Each number is 128 + 32 x the weight over the matrix's rms, rounded and kept within 0 to 255. Layers, rows and columns count from 0.

# layer 3 attention key, 192x192, rms 0.085, rows 161-178, columns 0-191
[[ 92 108 118  87 121  95  81 106 110 161 160  70 116 186 158 139  96 110 112 118  99 117 124 130 165 113 103 139 131 122 126 107 125 177 130 138  91 134 135 180 159  72  91 121 139 126 156 148 159 117 108 149 116 105 113 118  86  73 135 134 171 195  77  99  78 159 149 147 121 135  99 116 100 132  27 155 127 158 108 113 112 191 108  99 105 115  74 117 140 116 129 153 148 139 129 117  77 199 135 141 127  40 138  81 139 183 147 117 151 197  97 113 121 111 144 117 102 186 174 157 154 178  81 167 146 105 171 138 174  93  97 120 204 129 143 149  97 176 130 140 163  84  96 147 111 177 131 199  90  90 152 123 147 157 142 137 194 153  86 125  87 100 127 116 135  98 109  75  78  89 149 100 202 170 214 130 178 191 135 170 165 152 133 144  88 137 145 159  91 145 133  90]
 [115  63  92  73  64 184 140 145 116 141 149  89 128 174  79 128 160 138 111  92 115 142  97 129 105 177 139 172 143 141 140 141 131 117 167 148  98  66 140 132 148 140 173 107 125 169 132 160 154 154 105  85 104 158 170 159 123 106  87 116 179 137  63 109 120 139 177  89  70  64  69 120 184 121 109 192  86 152 127 125 117 143 161 127 113 141 135 172 144  72  54 148 141 178  93 143 102  49 132 181 116  82  83 102 191 207 137  80 125 189  81 115 135 127 129 116  73 171 147 190 182 112 114 159  62 164 146 114 131 127 127 169 161  85  80 173  71 128 117 123 211  86 126 156 109 155 119 137 140  90  62 101 121 125 184 158 165 125  74 157  89 133 123  93 145  70 120 165 111  59 103 131 169 137 132  95 132  75 107 158 146 186 119 113 130 106 163 207 123 116 174  42]
 [156 179 155 179 130  88 120 127 146 115  89 149 101 100 102 129  85 153 112 135 130  76 136 168 146 121 129 142 114 131 133 143 144 148 147  84 162 126 161 116 145 153  75 138 133 122 128  99 177  98 158 155 137  97 118 137  78 164 142 152 124 141 174 116 100 105 161 154 173 108  93 161  72  89 135 107 134 121 104 110  88 146 113 157 172 128 146 109 164 145 123 132 144 149 128  97 143 154  83 141  89 118 109 177 111 118 137 127 129 144 141 105 149 107 123 164 208 116 164  98  86 196 175 125 161 138 149 164 139 102 125 112  77 151 134 107 158 129 122 136 133 162  90 144 112 155 110 147  75 107 114 137 133 169 126  72 111  92 103  69 109 157 132 152 132 145 175 138 138 158 107 158 126  95 131 207 100 156 103  90 181 124 111 136 108 180 137 188 119 160 158 135]
 [119 143 168 135 135 161 182 171 149 105 108  85 107  98 118 168  96 221 106 156  96 114 124  81 109 132 147 130 112 148 149 107 157 138 127 116 171 142 126 115 135 158 144 135 130 129  92 102 145  70 154 144 117 119 137 126 118 156 189 116 149 120 216  89 156  76 127 109 104  88  81 130 129 152 201 161 132 151 130 110 109  70 126  98 149 116 160 114  89  93 106 137  99 181 111  83 133 110 100 167  73 142  69 131 102 120 152 155 120 109 139 144 106  97 130 116 141  98 128 132 128  87 150 115 112 144  90 163 154 182  95 160  74 122  81 119 195 122 177 154 124 148 164 126 138 164 126  81 161 154 112 138 121 155  81 108  82  92 127 104 173 156 140 185 128  87 133 200 119 115  82 132  52  65 101 177 110 115  82  91 135 109 179 139  84 142 133 141  75 118 191 104]
 [140 143 146 155 183  95 120  92 147 135 100 186 106 104 133 118  96 128 130 120 181  88 148 103 125 122 132 116 103 127 152 128 159 132  87 162 150 159 118 101 139 121 143  86 133 124 147 110 143 122 150 137 162 101 163  68  96 179 166 149  91 154 180 111 119 134  51 102 134 150 161 143 108 134 141 114 170  96 105 136 104 144 118  90 124 149 104  80 148 143 165 113  95  97 154 153 104 124 115 116 140 134 145 119 103 108 114 149 124 121 151 111 154  99 143 135 152  91 121  90 114 172 108  99 157 135 141 157 124 125 151 113  69 151 140 123 169 139 138 161  42 135 145 126 175 107 122 138 148 173 142 144 102 127  98 131 128  88 151 133 156 165 132 101 134 151 126 129 151 181 129 114  87 109  96 157 102 168 177  71 112 105 115 114 131 165 143  87 160 133 172 159]
 [161 177 177 171 172  84 116 148 141 112  65 176  66  59 109 145  59 146  99 129 133  94 181  99 126  83 150 113 143 139 152 101 185 135  86  97 173 147 173 151 135 151 126 128  93 140 156  89 160 121 211 169 118  76 138  56 108 161 160 139 118 147 220  94  84 155  89 107 136 114 128 124  92 128 165 127 142  98 114  94  88 111 100 102 185 126 121 101 147 135 153 140 143 112 176 102  87 139  76 101 112 100 111 148  97  85 129 170 137 139 161 128 113 106 103 123 166  85 175  59 109 172 148 101 168 112 155 197 156 142 155 124  84 148 122  96 210 168 114 192  45 112 140 142 147  93 102 166 171 177 129 151 127 165  78  93  86  62 131 121 111 145  98 149 115 161 122 157 125 207  99  85  82  77  98 189 107 142 115 106 121  88 111 122 167 148 116 122 132 133 175 172]
 [127 134 182 170 116 114 134 107 167  99 115 170  74 115 109 137 105 139 117 141 144 105 146 104  87 105 151 153  82  92 141 131 126 129 124 109 138 178 148 140 134 155  82 130 132 107 126  88 149 102 149 136 149 115 126 106  97 152 172 130  98 155 173 117 104 182  85 148 134 152 118 150  68  96 132  86 158  95 100 148  83 133  78  98 121 118 140 130 133 141 163  93 107  87 156 124  99 177 111 100 107 160 131 146 112  90 114 190  88 113 117 109 155  93 112 126 182 103 143  91 115 164 138 117 168 147 134 148 156 144 160 126 127 138 146 133 141 103 135 136 109 115 150 159 154  82 140 147  86 120 122 150 125 139  99 144 109 107 167 112 125 116 130 112 151 121 173 139 137 166 103  89  95 134 124 165 140 162 174  96  98  73 114  88 138 141 109  83 111 177 125 125]
 [156 142 169 149 133 123 137 141 150 131  87 109  60 105 122 126  86 157 117 128 111  85 133 102 127  92 140 133 101 130 150 107 137 114 124 109 147 174 137 137 105 143 113 131 159 122 130  92 148 103 179 133 133 111 111  83 134 178 163 148 139 148 207 125 106 145  96 132 114 143  98 163  76 124 159  91 157 121 124 104  87 163 103 110 152 150 153 113 157 139 168 110 112 105 147  78 115 137  84 116 125 143  99 132 123  89 127 192 117 116 150 112 128 109 102 159 183  84 132  50 108 160 128 115 148 131 115 133 151 157 129 121  63 177 130 125 183 130 145 158  65 138 148 166 143  78 112 129 111 127 139 128 152 150  86 114  82  97 129 106 129 172 113 119 125 150  99 188 112 165 132  95 107  90 110 158 106 145 129  76 113  87 108 122 111 157 125  71 115 134 150 130]
 [ 86 111 117  98 129 123 111  83 126 119 138 132 172 170 187  72 194  83 128  79 129 115 154 154 139 155 142  93 166 117  80 124  61 108 142 125 117 180 164 106 143 123  99  93 118 159 123 143 107 127  61 117 117 141 149 161 134  90  95 109 121 155  90 146 127 127 128 146 123 127 178 129  92 128  69 105 127 177 143 142 145 150 139 170  97 126  97 153  88 135 142  89 133 120 135 125 151 131 158 107 148 104 131 193 178  76 141 123 116  77  91 123 160 127  89 185  78 173 114 146 135 146 147 139 166 193 103 116 129  88 161 126 160 128 198 160  90 149  69  99 126 111 115 102 127 114 139 160  94  67 133 131 138  75 174 138 158 162 107 151  85 100 183  79 138 161 136  94 133 131 107 184 176 149 133  31 134 138 105 149 120 187 123 142 137 104 152 169 156 147  71 124]
 [ 91 113  72 115  78 160  66  94  89 148 182 113 194 173 147 121 147 108 104  70 121 151  77 171  97  94  85 132 160 134 110 133  70 112 206 150 110  95 141  92 167 102 111  67 118 129 115 158 135 136  89 135 155 183  87 183 130 116  87  92 100 121  58 168 137 133 189 162 100  92 180 132 166 138  50 143 108 180 184 159 171 159 136 155  85 124 146 174 103 141  77 127  93 131 118 111 168  94 182 174 167  77 164 152 147 146 112  86 102 197 102  95 146 112 117 114  69 172  92 184 153 114 116 129 117 137 140  82 142 116 147 151 148  79 121 181  59 124 124  92 206 139 125 162 100 152 123  98 109 132  82  75 169  97 172 133 149 156  87 132  71 115 162 113 176 109 177 149 160  90 171 171 158 178 112  78  93 104 100 157 133 191 155 166 170 100 191 182 143 143  66 117]
 [ 90 115 109 112  84 146 125 119 115 137 158 132 136 157 145 130 138  92 143 128 112 131 120 159 156 146 107 114 124 124 113 145 131 141 145 141 111 100 108 116 142 132 164 143 119 143 146 165  95 131 115  78 111 143 167 162 123  88 104 120 120 111  62 157 160  53 155 134 143 133 161 119 175 125 108 154  94 129 139 123 183 101 175 153 112 130 161 148 104 142 106 150 146 145  95 160 123 133 158 136 135 137 151 105 117 203 128  78 133 133 109 150 113 157 160 117 115 157 124 170 121  81 123 143 102 135 137 120  82 120 117 114 145  94 135 139 109 143 140 109 166 125  98 129 118 176 148 119 128  88 152 103 100 133 141 138 179 150  92 118 123 111 123 145 124 117 124 115 107  99 129 145 135 160 117  85 131 130 146 188 139 148 173 161 115  91 125 153 105 112 121 130]
 [113 160 145 136 110 114 134 154 140 140 109 116 110 142 102 152 138 160  98 138 129 124  86  98 116 127 128 111 136 110 141 132 130 117 126 102 131 158 153 130 105 156 134 167 121 123 109  76 149 134 140 123 123  98 124 121 161 186 140 111 171 167 196 110 142 131 104 138 121 113 118 154 106  99 140 122 145 129 100 125 115 153  83  96 131 116 153 147 144  94 139 106 127 110 128  77 123 124 108 157 122 154 117 141 159 111 119 162  81 136 160 136 121  94  99 118 130  93 119 127 110 120 136 133 137 148 106 141 150 151 153 127 116 120 106 146 124 124 150 107 122 110 157 123 158 118 126 125 166 133 112 143 159 141 134 128  93 117 158 147 142 141 110 140 158 150 101 156 152 102 140 123  88  84 108 179 124 124 111 120 116  96 135 146 116 136 145 104 134 179 117 108]
 [ 79 110  54  71  72 159 133 119 109 188 175 138 128 197 137  84 142  95 108  77 106 179  94 149 124 174 127 159 111 135 116 113  85 144 177 124 106  97  93  87 159 137 114 105 112 171 135 195 115 136  74 119 133 203 148 189 109  97  75  90 107 118  35 134 166 140 192 128  83  73 143 104 164 145  99 176  93 109 133 124 164  73 155 178 120 105 146 132  69 143  43 150 110 143 137 165 165  83 175 136 156  81 172 130 111 156 160  71 131 133 111 155 161 158 194  99  83 155  56 212 162 111 128 123  79 145 139  94  77 104  90 129 136  83 119 159  70 128 102 145 173 106 126  98  97 175 152  92 137  67 131 117 134 114 198 184 181 158  79 126 105 117 171 146 130 111 118 104 136  46 166 201 152 179 111  38 113 104 130 218 120 193 190 157 150  46 153 195 106 120 127  72]
 [157 130 149 129 129 141 161 115 210 121 113  65  23  71  90 100  79 141 157 199 162 110  59  78 171  85 171  87  95  81 187 126 134 112  50 110 143 117 110 138 102 116 144 145  88 123 164  87 137 114 164 129 161 113 143  74  90  86 227 174 154  85 175  85 136  80 109 117 159 182  65 134 138 125 204 112 168 102  94 105 127 126 117 108 179 130 172 141 168 146 171 115 172 161  73 112  89 163 108 106 114 191 132 115  84 113 130 154 107 126 169 165 103 151 158 152 229 112 161  44 127 123  70 114 140 136 100 153 124 150 128 111  99 155 118 112 160 143 147 159  84 111 153 171 132 150 188 132 161  85 111 128  96 147  49 101 111  65 176  55 205 145 118 111 145 118 153 191  85 226 111 125  71  89 135 202 136 140 124  90  86 120 128 114 121 182  92  60  88 125 168 127]
 [135 124 164 147 184 106 138 180 110 122  88 124 110 121 107 165 131 179 108 146 138  90  67 124 150 138 161 119 152 109 166  82 137 123 119  98 153 153 175 144 118 128 167 159 167 115 126  36 116 127 184 150 110  93 104 104 177 126 182 110 150 139 168 109  94 147  76 148 131 122  70 149  82 101 149 148 138  99 116 109  67 174  99 121 171 124 109 105 164 118 147 109 125 106 146  84 121 101  67 140  79 146  88 159 161  80 105 163 138 149 139 125 135  90  54 156 131  72 164 116 104 185 129 101 136 114 120 161 175 179 153 133  79 180 117 130 166  99 199 117  85 141 148 139 154  92 131 174 134 159 106 183 175 154  98 127  94  96 170 139 165 164  90 118 118 153 118 160 155 153 147  75 115  69 120 178 141 142 123  86  96  61 112 146  96 162 107  54 137 171 124 138]
 [104 119 179 162 170 142 110 187  91  82  74 161 216 105 160 220 150 146 107 146 134  96 118 118 121 114 138  85 206 155 112  56 148 112 155 100 113 141 218 148  82  33 166 139 220 126  32  48 141 177 168 144 141  91  98 105 178 101 140 168 118 136 185 126 129  78   8 129 176 129  59 154  89 113 121  91 151 136  98 128 121 146 117 146 107 115  58  47 120  68 163 108 130 123 134  81 163  85  58 121  89 174  90 204 133  51 150 188 123 111 147 112  83  68   0 146 120  96 204  98  84 197 117  77 149  74 145 228 159 149 166 136 154 168 141  85 141 152 185 119  89 142  99 131 173  62  64 181 157 169 141 236  90  87 118 139  99  24 220 145 182 143 123 116 152 168 158 132 125 184  98  76  96 111 114 131 201 114  86  85 182 138  92 162 147 158  84  24 115 143 109 207]
 [130 146 152 152 109  95 102 105 141 140 131 128 135 133  81 120 114 158 138 116 110 126 137 160  79 118  89 176 123 115 110 154 141 135 166 121 156 142 156  96 114 161  78 111 140 177  96 143 127  65 145 131 100 107 120 100 125 193 135  91 114 147 149 104 121 168 158 158 134 108 152 130  94 137  97 126 113 149 129 141 137 176  74 165 123 143 161 154 156 105 141  98 109 102 149 106 145 108 119 121 135 138 107 148 181 113  91 144 109 192 126 138 162  71  87  93 105 137 115 129 110 150 145 168 114 161 126 124 173 104 105 125  94 111 122 153  85  58  99 129 160 166 138 178 136 144 119 127  79 137 106  91 142 120 126 105 117 146  98 115  88 129 159 136 111 144 111 145 179 119 161 111 157 108 150 134 113 155 149 107 116  87 141 148  97 213 173 140 133 156 134 147]
 [168 100 104 127 103 145 105 106 118 142 138 142 138 129 166 141  82  86  90 147  87 147 180 154 118 106 107 120 117 131 118 127 120  96 125 112 124 145  78 130 162  97  82  58 158 105 106 151 108 159 111 203 144 148 128 103 111 148 126 135 103 130 137 127 146  76 173  89 139 114 170 144 114 120  96 111 130 175 153 118 201 118 140 158 160 116 138 165 114 159 122 141 121 138  74 158 136 160 133 111 123 132 151 145  69 162 110 102 113 135 109  98 128 112 120 150 151 146 106 115 176 128 106 158 167 117 131  97 158 131 136 104 170 122 209 153 120 170  65 113 136 141 107 155  98 105 107  78 114  93 118 107  78 141 128 101 150 125 120  85 119 104 177 109  90  94 141 125 133 124 113 152 143 180 176 135  87 122 154 104 115 189 144 139 156 137 115 175 109 133 136 149]]
# layer 3 attention query, 192x192, rms 0.0854, rows 162-179, columns 0-191
[[158 184  86 114 193  66 111 132  84 160 110 137  98 125 141 133 130 133 175 145 158  83  98 186 184 133 126  91 160 106 160 121 135  87 125  72 165 133 145 118 132 110 148 135 132 140  65  88 107 106 139 103 111  85 127 106 120 130 105 156 135 145 202  62  87 117 111  90 134 154 123 144 161  91 152 113  78  92 128 129  82 116  94 152 122 143  81 152 135 144 162 126 112  82 173 166 177 129 131 151 139 114 112 119  37 134 156 147  69 165 159 105 124 201 142 137 116 167 117 137  63 140 123 140 123  80 114 153  70  67 127 101 132 142 144  83 116 119 180 120 103 171 123  81 144  90 116 183 112 124 211 149 134 125 145 172 141  75 120 109 147 109  95 192  95 187 114 107  84 130 175 158 105  96 139 178 133 173 110 101 125 153 157  95 146 137 141  51 102 161 123 148]
 [ 82 112  87 187 123 123 136 145 113  68 143 170 138 179  40 138 158 115 150 142 114 179 184 132 133 198 151 166 136 206 115 134 200 169  76 134 110 138 176 155  88 127 156 162 125 175 124  94 110 151 125  97  78  86 163 154 150 130  94 101 155  68  99 141 152 156 106 167 180 147 176 126  94 181 104 158 153  65 162 119 107 103  71 128 147 120  94 108 172  95 174  92 150 148  89 103  64 160 138 180 104 204  95  91 157  93 109 105 149 151 147 116 112  88 104 116 152  74 177 136 156  89 159 119 127 107  82  96 111 170 116 164 165 160  94 135 101 136 121 135 105 155 177  94 181 115  62 196 116 182 123 216 102 120 140  67 131 128 126 118 163 129 126 136 148 143 101 158 113 124 110  89 144  46 124  74 140 127  63  82  68  77 137  51 130 124 104  67 118 129 193  94]
 [159 124 121 159 143  91 139 174 167 163 116  73 116  84 158 114 107 137 160 194 164 125 170 163 162 181 138 142 137 116 176 117 167  69  99 123 111 151 109 104  91  65 133 143 168 113  94 126 110 122  80 173  76  82  49 108 126 128 125 132 144 111 114 100 134  72 106 134 105  81  88 144 127 105 164  99 165 100 129 117 144 149 155 147 130 182 165  95 203 186  89  68 131 106 149  83 133 107 106 150 100 179 149 166 127 124 157 166 159 116 147  61 115  97 114 116 138 125 122 121 130 141 113 124  95 116  95 157 151 121 131 110 111 177 153 139 143 101 124  91 129 146 126 136 102 146 128 107  95 179 155 161 129 200  86  90 115  66 122 136 140 100 139  80  79 175 128  72 123 137 210 130 127  98 130 177 102  99 105 120  87 184 101 147  99 144 155  65 172 121 174 114]
 [190 125 152 147 120 118 131 131 140  80 127 125 104 118 112 123 116 140 134 153 115 159 131 109 109 157 148  99 125 148 166 174 165 170  56 110 124 132 124 115 157  95 124 108 137 155 129 172  89 136 100 127 104  76 147 109  74 131 133 133 109 135  72 107 196 171 123 149 113 131  64  79 115  98 108 119 147 171  96  63 125 131 126 143 130 126 155 122  96 181 127 143 163 135 137 116  95 143  85 124 117 173 148 119 137 110 123 127 192 112 171  60 129  44 112 148 174 173 104  55 144 114 128 133 145 115 106 113 152 121 106  90 140 158 145 110  82 168  94 155 162  84 118 143  73 130 132 141 127 151 149 139 137 121 131  97 101 120 108  75 152 133 148 110 140 149 128 167 211 119 101 112 143 119 146 168 133 110 102  88 133  64 123 156 190 198  93 167 101 159 149 121]
 [180 174 156 175 171  91 141 163 158 163 116 136 126  78 159 158 118 139 153 190 152 112 153  98 110 170 161 103 153 134 155 126 142  84  62 111 162 142 119  98  91  61 166 135 178 163 105 107 113 131  91 147  86  92  51 114 146 131 164 132 165 116 155 127 151  94 114 124 101 110  99 114 138 105 157 109 111  97 114  99 121 128 149 134 118 154 114 121 166 190 130 109 164  94 171  87 100 120 108 127 115 191 135 145  92 110 113 177 154 115 125  76 146 100 134 131  88 114 159 113 143 164 124 141 106 120 107 131 141  77  94  96 128 176 157 108 160  92 127 117 128 139 130 131 134 104  98 160 138 189 179 167 148 189 148 148 117  76 139 149 111  93 109 103  94 178 100  85 155  74 193 116  77  74 100 126 117 117 105 102  94 130 104 129 136 167 141  77 119 136 165 171]
 [145 145 145 165 119 111 147 171 140  89 103 103 146 114 118 133  84 156 121 154 182 155 144  68 129 152 148 143 158 198 161 108 166 139  57 127 124  84 111 144  94 136 113 132 135 107 114 107  67 125  55 128 107 104 145 113 150 170 176  64 138 134 100 115 162 174 133 182 140 142  95 126  70 132 123 158 138 113 117  70  73 152 174 128  97 144 144 172 185 139 136  87 157  95 104  97 115 113  88 173 111 161 137  70 144  88 126 182 182 127 113 125 103  56 114 113 134 142 159 127 134 145 118 136 126 107 114 103 131 128 118 100 114 172  84  84  82 100 137 173 159 105 154 127 142 104  78 154  76 178 122 122 134 115 115  82  95  81 142 118 190 151 135 165 142  87 151 145 126 152 130 106 107  94 138 114 136  82 128  85 102 127 126 147  72 159 113 198 123  95 195 142]
 [198 132 168 172 154  94 138 143 181 110  93 105 148  79 148 146 119 168 185 177 127 102 162 134 145 157 150  87 152 122 148 117 166  99  94 129 130 176  82  94 103  98 160 133 165  98  84 121 103 158 115 171  90 112  43 132 145 159 165 129 146  65 160  99 122  94  85 126  94 125 123 128 126  77 143 142 133 132 114  95 111 172 192 143 119 156 108  89 181 196 124  89 143 104 117  97  98 120  77  95 128 181 102 129 143 120 127 183 193  85 124  83 149  54 112 151 120 136 153  96 121 183 131 132 104 146 121 112 143 131 117 118 140 210 149 115 165  86 124 134 126 128 141 159 139 126 113 167  95 203 170 182 158 197 164 120 119  55 125 130 136 118 116  87 104 171 111  56 157 166 185 107 101 120 137 132  89  64 117 124  93 135  46 127 142 175 131  55  91 120 137 121]
 [ 98 133  51 105 109  97  97 144 131  88 129 153 143 180 121 123 108 129 157  68 107 101  96 118 123 108 132  87 142 132 117 131 146 135 130 130 149  89 135 143 110 151 120 148 103 140 141 140 119 106 126  82 159  97 139 102 125 125  98 109 118 141 159 109 171 153 117  87 169 136 123  96 118 136  79 155 144 147  89  60 110 120 117 125 125  99 128 176  77 100 169 147 125 163  97 132 152 116 164 143 148 125 126 127 136 146 157 118 125 113 127 174 137 129 111 152 135 160 182 138 101 146 143 105 128 103 135 144 121 109 136 139 133 109 112 111  91 186 144 118 135 112 141 114 151 130 134 142  99  91 139 123 118  96 152 179 105 160  74  91 134  97 127 156 119 112 140 127 177 128 141 126 145 114 139 139 152 131 154 163 150  99 186 149 165 171 121 166 135 125 109 153]
 [102 136  98 106 114 116  76 122  97  93  96 135 129 162 134 133 132 126  99  65  91 156  74 149 105 118 128 138 120 129 178 121  90 122 147 115 116 109 146 130 141 132 104 134 103 142 139 126 159 103 148 153 141 126 160 143 126 140  90  93 121 129 112 136 131 156 127 136 128 133 105 149 112 115 115 137 146 145 157 116 101 149  97 129 120  78 144 202  97 126 159 152  81 107 132 112 138 110  95 158 154 102 146 129 112 128 132 110 129 163 171 155 139 124 125 137 113 147 133  99 125 148 134 161 107 103 152 125 142 175 133 145 101  75 124 117  91 130 184 118 139 122 134  99 136 126 126 123 132 112 114  86 134 103 122 122 117 189  88 101 140 150 149 149 138 123 179 180 117 164 118 100 120 121 127 117 162 160 153 157 145 134 123 142 125 139 154 164 120 139 116 167]
 [ 61 103  63  71 109 163 119  89  88 145 165 126  89 199 106 112 129 104 132  32 103 130 133 149 146 111  92 166  92 179  82 153  88 177 192 142 130 142 103 150 140 174 111 128 103 114 152 138 160 115 197  34 168 164 229 131 103  96  76 106  82 183  85 158 162 157 158  92 142 129 155 120 133 165 122 178 112 119 123 154 176 111  92  92 130 134 127 156 115  88 120 141  70 181 128 169 114 104 178 179 161  76 144 100 117 147 185  62  97 171 133 172 119 218 161  84 150 159 101 156 121  72 147 134 153 123 161 160  90 132 160 169 129  40  89 147 101 153 128 124 135  94  99  85 150 133 127  76  94  79  99  80  94  71 110 131 181 218 109 119 109 172 142 167 144  88 117 153 104 143  89 176 175 158 153 123 118 147 151 148 174 141 176 131 128  97 134 191 146  93  96 137]
 [134 176 152 170 135 126 152 215 182 126 120  90 149  96 134 133 120 132 134 195 158 106 110 147 179 156 143 155 133 150 171  61 125  67  75 148 152 141  86  93  59  81 168 121 159 127 159  96  96 145  97 163 121 103  72 171 178 148 172 104 173  73 172 119  84  88  99  94  88 142 104 176 113 122 122 120 174 125 102 114  84 146 102 122 138 198 120 143 171 152 108 115 128 138  96  88  89 106  70  90 119 176  91  92 149  85  93 175 148 117 106 102 163  78  97 176 142  88 143 125 140 157 103 100  95 125 126 122 154 164 131  80 154 189 130 105 165  75 177 127  87 142 159 151 170 100 116 127  68 180 149 119 118 152 160  82 110  88 166 118 153 169  75 137 139 175 111 121 123 144 152  99  95  98 160 120  92  78 108 131  98 113  54 132  81 156 146  53 156 148 151 115]
 [ 96 105  82 104 111 151 102 127 148 138 134 130 118 158 109  98 140 111  90  44 112 120 104 139 115 139 115  97 101 175 143 131  90 141 155 152 160 139 122 137 120 167 119 110  74 142 162 115 124  95 160 123 158 152 150 127  98 123 135  89  96 114  92 102 120 140 153 116 135 130 135 145 110 156 139 132 148  85 103 142 102 115  94 120 129 105 137 179 112 103 127 159 103 164 142 132 144 141 152 171 127 117 155 127 137 164 165  73 156 119 133 149 140 166 142 126 110 122 163 141 136 142 154 103 117 119 113 153 122 173 140 170 121  81 137 116 107 137 174 160 174 105 123 134 131 140 107 106 126 147  87  72 125 139 159 134 153 160  99 143 173 143 106 176 106 151  95 141 113 168 137 135 118 117 109 102 143 128 164 185 111 187 157 106 111 153 101 185 136  98 159 114]
 [ 99  99  97 102 129 186 131 121 119 139 125 136 130 164 110 154 137 153 163  98 160 125  82 165 157 126  83 189 137 147 107 100 133 109 192  95 115 132 144 166  85 106 176 168 134 112 126 113 137  88 138  96 118 119 124 136 129 120 141  87 146 136  59 153 131 119 118  61 149 113  88 126 161 145 176 236 160 122 113 140 170 114 131 136 140 158 168 121 195 121 113  90  81 151  95 104  93  94 129 193 165 123 182  80 142  82 149 139  88 150 199 192 115 152 132 128 171  98 145 159 162  86  86  94 127 126 149 169  99 172 163 129  58  95  64 174 156 165 161 112  54 122 122 122 169 129 143  99 163 125 113 116  98  70 106 167 106 140 157  89 175 174 140 135 112 106 121 154  91 149 137 117 158 109 183 120 115 101  90 117  83 136 130 119  83 128 113 120 140  95 123 146]
 [202 171 162 171 171 142 172 218 154 127  74  52 172  31 179 184 188 174 145 235 146 108 169 134 176 114 170 150 169  95 171  74 157  99  90  92 148 136  81  50 108  83 173 157 172  78 109  69  77 191  82 178  92 109  52 124 195 147 139 189 187  77 178 151  78  68 123 142  93 135 121 147 130 132 150 118 145 130 117 129 125 124 143 150 118 204 121  60 190 195 122 117 172  65 132  70 117  71 107  77  72 199  80 124 176 108  56 211 174  98 127  72 126  50  49 161 116 114 113 108 129 146  93 134  76  89 122 146 196 132 119 108 137 191 166  91 199  67 110 147 123 180 176 172 156  66 140 127 101 195 146 172 175 212 102  91 162  39 176 151 135 139 101 122 131 193 122 113 148 101 141  81  68 121 129 145  74  66  84  71  64  52  81 150  75 137  83  56 103 173  99 140]
 [157 139 122 142 159 173 186 130  83 101 129 142 242 177 139 101 161 103 121 191 139 114 109  81 109 119 145 135 186  85  58  57 169 181 115 110 149 110 150 130 139 106 136 152 172 150  93 137 148 180 119 107 130 114 106 123 136  48  94 157 144 164 180 171 152 102 158 147 103  90 160  86 128 122  86  66 162  92 161 107 145 138 177 172 110 143 112  76 117 138 125 101 149  89 132 101 121 129 114  49 137 148 133 137 115 140 113 155  80 133  86 132 103  72  82 139 115 126 128 147  98 117 141  99 169 143  87 118 153 122 163 124 171 191 139 103 121 174  80 144 122 184 118 120 108  50 143 172 142 108 155 167 148  80 148 155 136 102 154 142 124  95 164  95 197 137 146 135 134 130 126 153  90 171 102 148 136 157  67  82 126  99 161 130 125  92  98  84 148 169 109 152]
 [183 158 162 183  69  42  70 138 185 149 111  59  85  24 129 111  62 151 130 210  66 121 123 130 137 131 113 126 137  95 183 167 110  99  97  92 130 140 129  57 138 124 105  81 126 129 152 140  77 125  90 188  92 143 135  54 168 241 199 137 171  55 176  34 113 148 117 155 141 198 121 159 120 110 110  92  65 167 161  67 102 111  68 148 117 167 134 141 139 178 172 161 149  94 102 124 193 149 107  87 137 164  71 134 140 114  51 205 182 162 151  96 211  49 139 116 113 176 175  77  88 214  99 202  84 102 120 113 190 115  70 111 161 160 182 141 154  73  98  94 179  83 149 160 148 178 151 148  38 124 136 125 160 173 121  82  97  36 107  90 106 174 104 138 166 145 153  91 205 155 122  88  81 147 189 183  82 114 139 138 115  94  72 174 130 156  94 109  36 147 163 120]
 [137 145 119  83 112 115 126 118  98 167 125 109 105 112 182 134  97 111  68  73 115 143 124  98 121 102 124  98 140 180 128 157 104 140  69 115 133 123 117 129 201 144  74  93 114 112  65 152 148 173 140 145 135 148 141 138 105 130 120 153 109 162 112 110 130  82 166 118 171  93 163 136 104 101 121 136 102  82 126 110 165 158 138 152 160 113  87  94 139 116 167 226 117 152 105 172 138 125 121 152 118 120 125 160 110 143 111  84  66 113 112 119  90 118 114 139 135 140 113 105 121 153 196 153 143 156 119 173 141 118 134 157 176 134 136 143 114 128  76 169 154 151  73  74 107 177 120 135 133  99 125 130 109 117 137  96 167 161 122 115 131 116 126 128 158  84 130 109 118  88 113 153 115 154 163 153 161 186 103 148 189 157 173 167 148 151 147 142  77  68 161 174]
 [122 148  54  38 156 142 127 122 154 144 122 112 208 227 133 118 121 123 150  31 109  69 112 202 185  82 142 167 177 191 140  23  96 109 207 143 140 114  83 163 104 105 145 162 145 128  60 146 170 122 194 103 169 138 170 219 187  84 100 145 130 211 156 164  37 108 121 139  90  54 123 168 178 106 132 142 162 115 112 138 171 186  76 190 123 182 120 133 127 177 136 102 100 146 144 121 104  98 161  76 184  88  85  95 191 104  86 147  45 125 143 153 121 133 110 139 105 119 181 154 124  55 104  42 100 151 159 197  88 149 126  85 113 133  42 104  58 133 170 112  88 193 148 148 133  50 133 150 170 107 101  89 151 106 141 131 169 163 204  94 119 177 112 101 163 125  89 152 109  97 158 109 162 140 123 107 190 119 125 129 132 111 122 145  93  91 200  98  97 128  97 108]]